config.toml
attn_scale = 0.125
tie_embeddings = false
init_std_qkv = 0.0442
init_std_down = 0.00838
optimizer = "muon"
beta1 = 0.95
decay_fraction = 0.912
doc_mask = true
train_tokens = 125700000
dataset = "wikipedia_en"
Each number is 500 + 25 x the weight over its row's rms, rounded and kept within 0 to 999. Layers, rows and columns count from 0. Numbers have three digits each. The size before them is the row's rms in percent of the matrix's.

# layer 9 attention query, 128x128, rms 0.132, rows 0-49, columns 0-63
086:481506515529494433497519525460516521491491499488531507523502532499523512489521464453530509486492484539446500496483480507476528517453506514494456525461528506485513523486507523501519501535487465
098:462458472509505514493450498509482499488451520517464483492478506489515483506513549493502509530514521507528488495528531504461519494475493467547516517478533544494481479476501534496508513481490476
072:545495500498478519524533493499567509516471489478507511463501482540509493499503498537504474481490514546469479459461478471451476461529522475514515480490498525518515467516518487482473480523517546
113:491565493512464466522521473469550466480515502515474528469511513501522515519494493498514536486497507503504538512503472518479511470515515482523491473486509516491504480507509500488498493467473494
115:472548479522520481535493455486483525416482508526480450498502537543523487484508481499518512496509499521494507513504495510495545509501484506481507521484523502470495497471477507545524500474521490
089:554507537487501545490473467473487522472483504533447506527491483527520495499525536439503484497542475492516471490544536491496538465477533507471460470492508517467500495519511535510487492483475524
090:484523494440471500515490459469481529506525512518512498494516478549526514506507529518489528516546538479507464528496508443488502517489528492511525491544477520462508478506464487531526514482456437
095:501513483517480514441488506482486500515471468472491451500544477519485532530523507531491494570444482502489535537511507466467491499510546463529510511497491521480518457486496480484477511473498513
111:539590543512505473489533465545501527505527479483521533503513470518519517517496459502510483465524503487472531512474452497525504514491491534427506475507479459482501503535502477496497488512528512
112:497527521547494497538496450488496511443499506492464492523538499514526470485504483462510513501462474518457514557525509483448534522511474496484515487484522528484509486484488517497555503511510499
114:511456516472493524464510582509511479556501501467530520498489494478470511513530515527485478507475535500521482445493510510510460496508532522535481513528503485521507525520521510480486522521488504
115:504500529473480531469507602523500472532489482461493474489507489466506527510523506502471473505482502499509492464513501486509448466515517485544498514514498469510496497496501522485511499527488472
089:508493504501515516475508516491475524547493482450478500485508478528473510514460517444489496527484489481505522497485490495527465532483523534496539511492505460502484529496465474522497517569461515
097:470530514494484512526465529477472535489532533501536514506504509518471525524483489488527508476479508487507498505551468495489539533499515519497497493499483531490530487570549512484491544504488513
096:496492505548498471508493495481468557496506485462500473521480502513506520501459489486533467478511491529452520538467519497476496515538468525521513527538515506519484542515473500469485526528508471
101:519483504506472489496497503498496485541530508467496494487484504479443564515494539502524524527506495508480463483486510494482488514521470526492484473467500495494473487582533517455548505507492493
093:460531513512498513525483483463466469517530499520461457544475533509440557489479488514521521508513507478514506504478490516495480472519489554477480506497505511543482454500473522493519472497490492
083:439498481516513518516507491519515523519523534546502517521515447493541498480526516540508512486495487504492487506478474489484535526477446508519481467518471512490499470496472457494504522486486521
086:546522493499450454534473505493512470515489501489474517512506493542505494509496484494489509521480482513490507465434470517504469530513500524481478518456514506462496467488475462513481497466574522
084:527489454498510487485517493518587524489490537510476535490497525490542455494462468517510510481572480485487496509512510472523485488488461489488487475496493507486465470519528534518496535509500507
090:460486504469490533488530486519483493489451470500509508497503506481497516467469499468515504536464487513490503488496487546564512519502493454533495540501502515472534525472522503485487522520497483
094:506483550485506474513462494476487506476536496497482522532446480495466516525484470522449503506504493518470524469515464538482510530483509506465479489511506510489506477460509529479500540573464495
089:525471520476490504502459505462545478448542475536547516504516525519532527467506509479507491479491496543540484531544492502514491483501511451501524539521499485501510442506511479495526494471494503
090:468496496487547553483481518463542501519519525524490516516496487472546460521485481490470479489512521477515495456506497509530471505535543509509498474475497522496500503517495477493527437449491492
083:494500538508482478472520490507523530498534517482531528541498524436477511467538465521479490475564528480484498538520466525474536513483489539478494536531511462494525503503510469482524489503522479
087:496535505476476498497496482482484509509488490505477476506503439482538478492508520504527543528504461533484521604486461505505541477471485494466518488508471511496486469489539511480529504454487513
088:495464523513473495540464482521481510472520520457496514516505451500490513527494481509514516489535497510503515513512501486539500474541493480482515516501502491472477495489494444565494427541512480
089:502519445451504468521545516520523496470511483530507445451519498511507529516464456534487540516509515458467522473460499517482468533464482496511550512501515494500515510506484464506484513493489462
103:501480550531533500527513499472533482492438462499501490517488525491460498490525520478500510508502480444526531480510528485540533506474478484486550498519512516502501439500516498520487524547552518
094:557508473527483483454489485531481495466518492566480509491543497505499437518490502515500495496484506504503512497510493490495531513495521492528529487455516492474513541493463525497546528500488497
085:472507468519542497491494450506542478467460512501489530496511513488470492547470542491521504554532498529493507467521528523487483518506553520488497531498482524484532477496531494466499520499481494
091:489516482491469501523498559490492537490516496527469501481484544450499525501473520497446457503475501526494501517476492519517501498453482481510547544527488466524501474511494498495490468486482505
099:490482510509463490505458544499516490523550549496485484489497511490508514507459515471497534510505521528481474495455514491536481516519501476490489476499526525529516459534523526522490537488491432
093:483455498541504473489529448507540538542494511526463535517491495491523506456519505497443504487474493477544501465502487472464498495500522501463527537484504496542494504531537483497564543506496475
092:518530479484500506506469549462546525499502488517534485462536486488473515524491523513465485457519542512490487491442495527492511483531463512546474514501452477506465444478498520521508512526487495
086:494530474535458512535503545490496445480559562514469477518543502535541515514497503506472502467553509481515486484525421534488512498516511514479534541515522495473480526512514496548455510524462515
092:540523474520490464520497455475486531494541478477494542468481458515518479497516450497509505511518493461531470474503475480506506484506483488482523528518499510557505505530508462518481474458494534
091:533509508485552513491445482513503500484490470507455522498492500503504484485534487500541466466480475511471488502496519533462521490530524536508533522500483519514464464556492541518520535502471519
087:486548478494484494506551538524532511469496494514526495501472502468507480464511515519491530497502487488498492509505507488513458494535517521497470497491492459498548535500482534535465471562463468
084:507452507532527501478504521493496506488448482481546501493492530514464474535510544529543487503490504482520449497498527504493514499473538486523503503485482456490473486485473527518492513467530516
084:510526454488483526466506508546485522526491489531487480461523499515457483518540466495549549516480489481503503472563466493488462518554479509472547520501514558492492508499513528507492494502502501
081:520526526525483494517501484491493524479487496500449584504491485465511511516494492501520527483515509495482533523509474466494525534499516499516503511452465508496500525585482483524484511494486475
083:513480492484521520510532526474523517458495488510483478493510519538493496538542499461555438501495514513473494506507482484481520503518483479533512468489546508501506523456528516522528513499496517
087:519522510488518482484470472473554498487526501507501551510551538474518501512474449486477539515526513532493495489483511472503518443485493539506505490502530508472519453500485517528487486549478481
095:465501491510498519518513514493512482492523479487490509487502489494537512467472557519493457466479507506489492523453488462475484486511528507512459454490493524533484539548503490520488498503482519
084:482484483546509552512508512497512497494510518541517481494486513505563531498483476468516534475502498500487510498536467454483483545505525483468462495531481523512479478528493475453513468510492477
082:511524505521496510555524485499464512457492446462527501515505481480508510511556476506485549516464460529511506478455511485476480537493529493473518496533464499557510541466491511511492484457503506
098:516511511525516556530494488449475513476488486506454525474462527469485473515488528586528509501481491544460505485520470513523489500542531474496490454502504499460487484516517465518491535486526480
082:462503483521500520467525503489501467494441470525482477544469491521528493504509455520492513495514524549522496490499519518479484498510484532507502470512515511490491463491476459497482531475525485
084:491501528545502453444465544538459486532553521476494523508543506489541464504517520511481493501510505490483489499537545531534478494468461492504464496505467491517508513535496517491495500532525507
# layer 9 attention key, 128x128, rms 0.136, rows 0-49, columns 0-63
084:499479485458463497464485494498510481536537516512491441487520494508495459499472528505516514531512501509521509491481495521536478519486524515520511500481505467491474496508486515486444502478525496
088:511480487465531493523475463510495482547498524498465504502541513499455498468491529499532496477476514508500493469457498504481474504545524531548494510514511486519489529528500501479472511492519473
104:474532502509526479515481480458467491457509500522463505472510498529482484495467483472495512545502466477508536518555470498535531504495523479508565497468493514491492477494499507521467531549486511
138:531465513454506509490527512515507482500477523484527493510505504524482511486493496568464454508501524475531511520508460501485509487511493488454519504502498501508493529507490480496509505497470524
109:527511504490510483505470514470487483477501508506479494475531498523481501496523510472496479477470514515502483507540482531481503516523558491561534495492480496488539432508485480494436477555475532
081:489450509510496498530508491471462501485545529516495487489522479529503504508464499477517482516487518516479492484507476528526513503501503533478503467456515486503487449454501465507498504511489506
082:465511499462496453511519521503515519497501467513548516468513470490518500504492481493459575463496478511516537490508490455497477489501540495509514468482500497493466551489525501500493474476517496
095:468486514529537516561455461515482494531525535508490517534536482487490502508490493544429481505476534505503494522549483478504491475520493482496499520509478489536495511505570548487543498464462470
098:454506489519514504494531490526529507518442537494504525530463495494524506478516506500492484519511490482515535500455501497505513500518495459516508500525504492499498541461493486492519496461500463
128:471491476526485507477516500518514516557503521478521515520495486494512519483495496521483519523524486497536528512462505509507507519477483518493490495494517465490505554482476497481513476402523493
114:533454484513536501513518504449508489424490497508496519451488511516529481501524519499508461485514520505504492486525505526498546481516506460493530494511486543477521446471510493551491473523497520
117:481539514499494502486489488480506518521499502479495536487519464466474541501466497460487502493468454504498516478561480516495513503538510507541506491478490528480499470484525472474499551575477536
171:512497524449490515486518548493485491481509490483482497477520491541494534493502495515441467510474492483529496530549467513516496502511509495505537507471482480485522486491483458493472512557469557
089:464511514512550497528521495505489469494450495529464448491506490523528522521528463461528520504471489488506487468526469488479480470517488541496504536506490497491503499468465475514534516539467497
093:511488545484460473504518537532475471451468502529475470492526491496488472461483505501483495520461549498481507465530530517514513491477492470522507500517524491503546491511501535458498501556515478
094:539488488533522492510500535488523477547505486500500483475507447484481491556503527480529532514475497504490477496516489517492522477531514517499464476477496484481509517491504520473487494566458492
086:493542485488532491485477524509494475508547501495526485469464484508517502538484511467521491516447543492481485543503485501508510484509499506488472519482489464477503576520510483494489465487480493
085:521512493477466502476509536477530532477505512476497499487475545466524467471453504517498435458491471471497488492515491552539506489486518513508493528493503482529465500500500556493469472516480492
089:490500490572489472500474466506486492519459540530497479506495501515492533482504494524526509477481527503438481531497479483488511498490504475490494507517570514520473472550527494533533499478474494
089:437496488496461492535512545488473511518502503496532465561515478524530511464529489482545525513488502503535481481470508510470488499474484484496496463514472482534526495486474498550455450467469502
089:507514502506505501505522488548523525567494519490473522498487502526527499517510493482501478547509485470518495538482508449525464464482491522494501520536547494497487526481513519465491494547532512
092:493486482514517496503496479528511489464487505511481493512508534510465508478525464504508510513508493469481500467513526485462516465498523521515498510471506477545525521501508519499486478556460465
087:469448472484511452483508514511493505521513452492458517473511481490521505518470498445495491484504539477475522519479500506545510506522476502495518469494501538509517520489530483509518486512467511
087:490515485503482511493514482526456533487522504526475506533480495490538529465494493490478513474535516520510465521490477469502477478494521505535545537531499492519483497481498488494526502469484536
084:489539526493503498515495488462526503452563473500505475487453477469508479509499482486535497505475544482531512470505529513495533479547516481534528520464487500506501466473490505542486504544487498
078:497455531506495504489465542480488457469507472511514482508444544461507503509483522506469466552472484477438506478553521501551477484537472514517468448523495508472449507516484510548473523475473470
081:518462464497495513531515502505532460515529497547520501470464507492500467539517434472501502484503513482507473515518490517516441512504506466481552495500520498464475471495494470506482488534513489
091:486561489511471518521475505460495514517493511527520486505481468532522510514511501542509517485506475498519537557516516485501538505493496521473518508528479489517492482508491504475512495471498557
094:488552490510477530504535521506484531522477474509452487494550468536496475504509512472553491518476506506493532486533518511464516525529493503500533497474496525472495528458518541504529502508503491
086:506522430506478470524508538495496475501496479492475515512494533477519545478513503517472498448474534506537501531497457507515481527508496481492455543495466526480485479512498512470491463446508509
083:487525517530486466498509488536483502522515509423484552482542441521493476469502501475509507487499489486474481507521531522503517518538550507537516530526503538512487529508524455495523498487480459
086:478475533473553521434461489510512450496553480500521475503513546514507509484526477562522473505512522510517531503494500489498585490491493480527478484526457511499469492510580519482526504461509518
094:491547479453492540506524479445505479523504547515521472469508467508558506516496512530490504483525506518510460449496496459467494494538510469465522451504464516480501483522513489501518484537488512
087:529487533499483500499485525493487486515468472501457452501539502537498475479472524492520470442488486460504478499546507507530500514497511481473525505525518539479500523481480470548475546534484503
086:501485499503484517502506510484546465503464517516493517518500497500480563571524517483479493467483525439493469506487493468519533487486567529488505468462488479484558522506529548519528540475509484
091:498509502473494486505530513495540512469485489535560489525490506490517504455507456568485502466476501496464527500433480501528490505473475459524457530526514508494497501488494513536522528504480469
094:517506496529491506445493481530502461489477507485538510552493489469516517479471486493490521517502468491499535540525476453498508537470488457442488490523460505491480477478493484511504477469520442
089:487524497498494442497546547494525452488553499495472513523527524516506523472519529493495509521512467497508496537516495547536508459507522542477482469452502486477527506482529524497483538466477463
086:520492487481469511544498473512465471464496538446493458529472519524536490537527543553535543522487498478481513490491525519539498511474495518540503521477500531490527500474490503488525509502539480
085:507511503516498505490545433541488507552482476513463519521519467469505465499514471520498504504513488549528475527508503506504495529498493527498501464489500457498497505510437475484491451483491514
086:475503522549507504511491515488473517511476500475515559486471496539499480503535476471474531469508495510549515533496475504508461484494508484504477473493516476488517532501496506481501514538485439
073:484489526435500495506521518545491482538430472509493497486496486503487499487500529502469532526519506460500494499537483524529473508504503475463499518492503486470450549464527506488463512517510501
081:478462488501512507460508505540503529538530512457495488530536499492557504497519489501467496463499496509446523498477523524531474483482516504526470504509474477478496494517456541500517516509505533
086:537527503511517506537506485422527513462536485528451499529504508448500491507519471486482494439531484488511502483508528500498538474478495507512491527493475489503473508511537510501459521531528503
088:499546486471468501494545473491476471502506526494548497497490549505548524492514536499450504504513517488492524508483510492481501493501484502496521497506488513487451492528534518506515479513452495
089:545539459501506503490526495460496509512498495463469544473522478518555528488499537487496498509515498474527450499510493495484445457515512487505528487486503510493511433531512507520512514500483497
082:523502524538512505504483487499465518463495514493462497519470464569480452487518541478510484539503520554505505464517466499509533469488505529505506522490489530498492456503547478494500519458517496
089:469486500527549469517545479532539487516469517523524489518534517493473519525483482533484495498523540524545453474499454480528510481511477535501502498531485530523467518492467497499481480490481520
085:502558507506510486448538483497509531475506503478496518545480507501492516478466505532483482508463499496471481511486484483501523550549513472505536490516496452519503528550503508511468462461524512
079:511477470496497527512484475492536508475455509519555484521505490497537473486513462456512508520501509518528457508472511494481483571534509462516474477486513514526493504474534472477478542468494500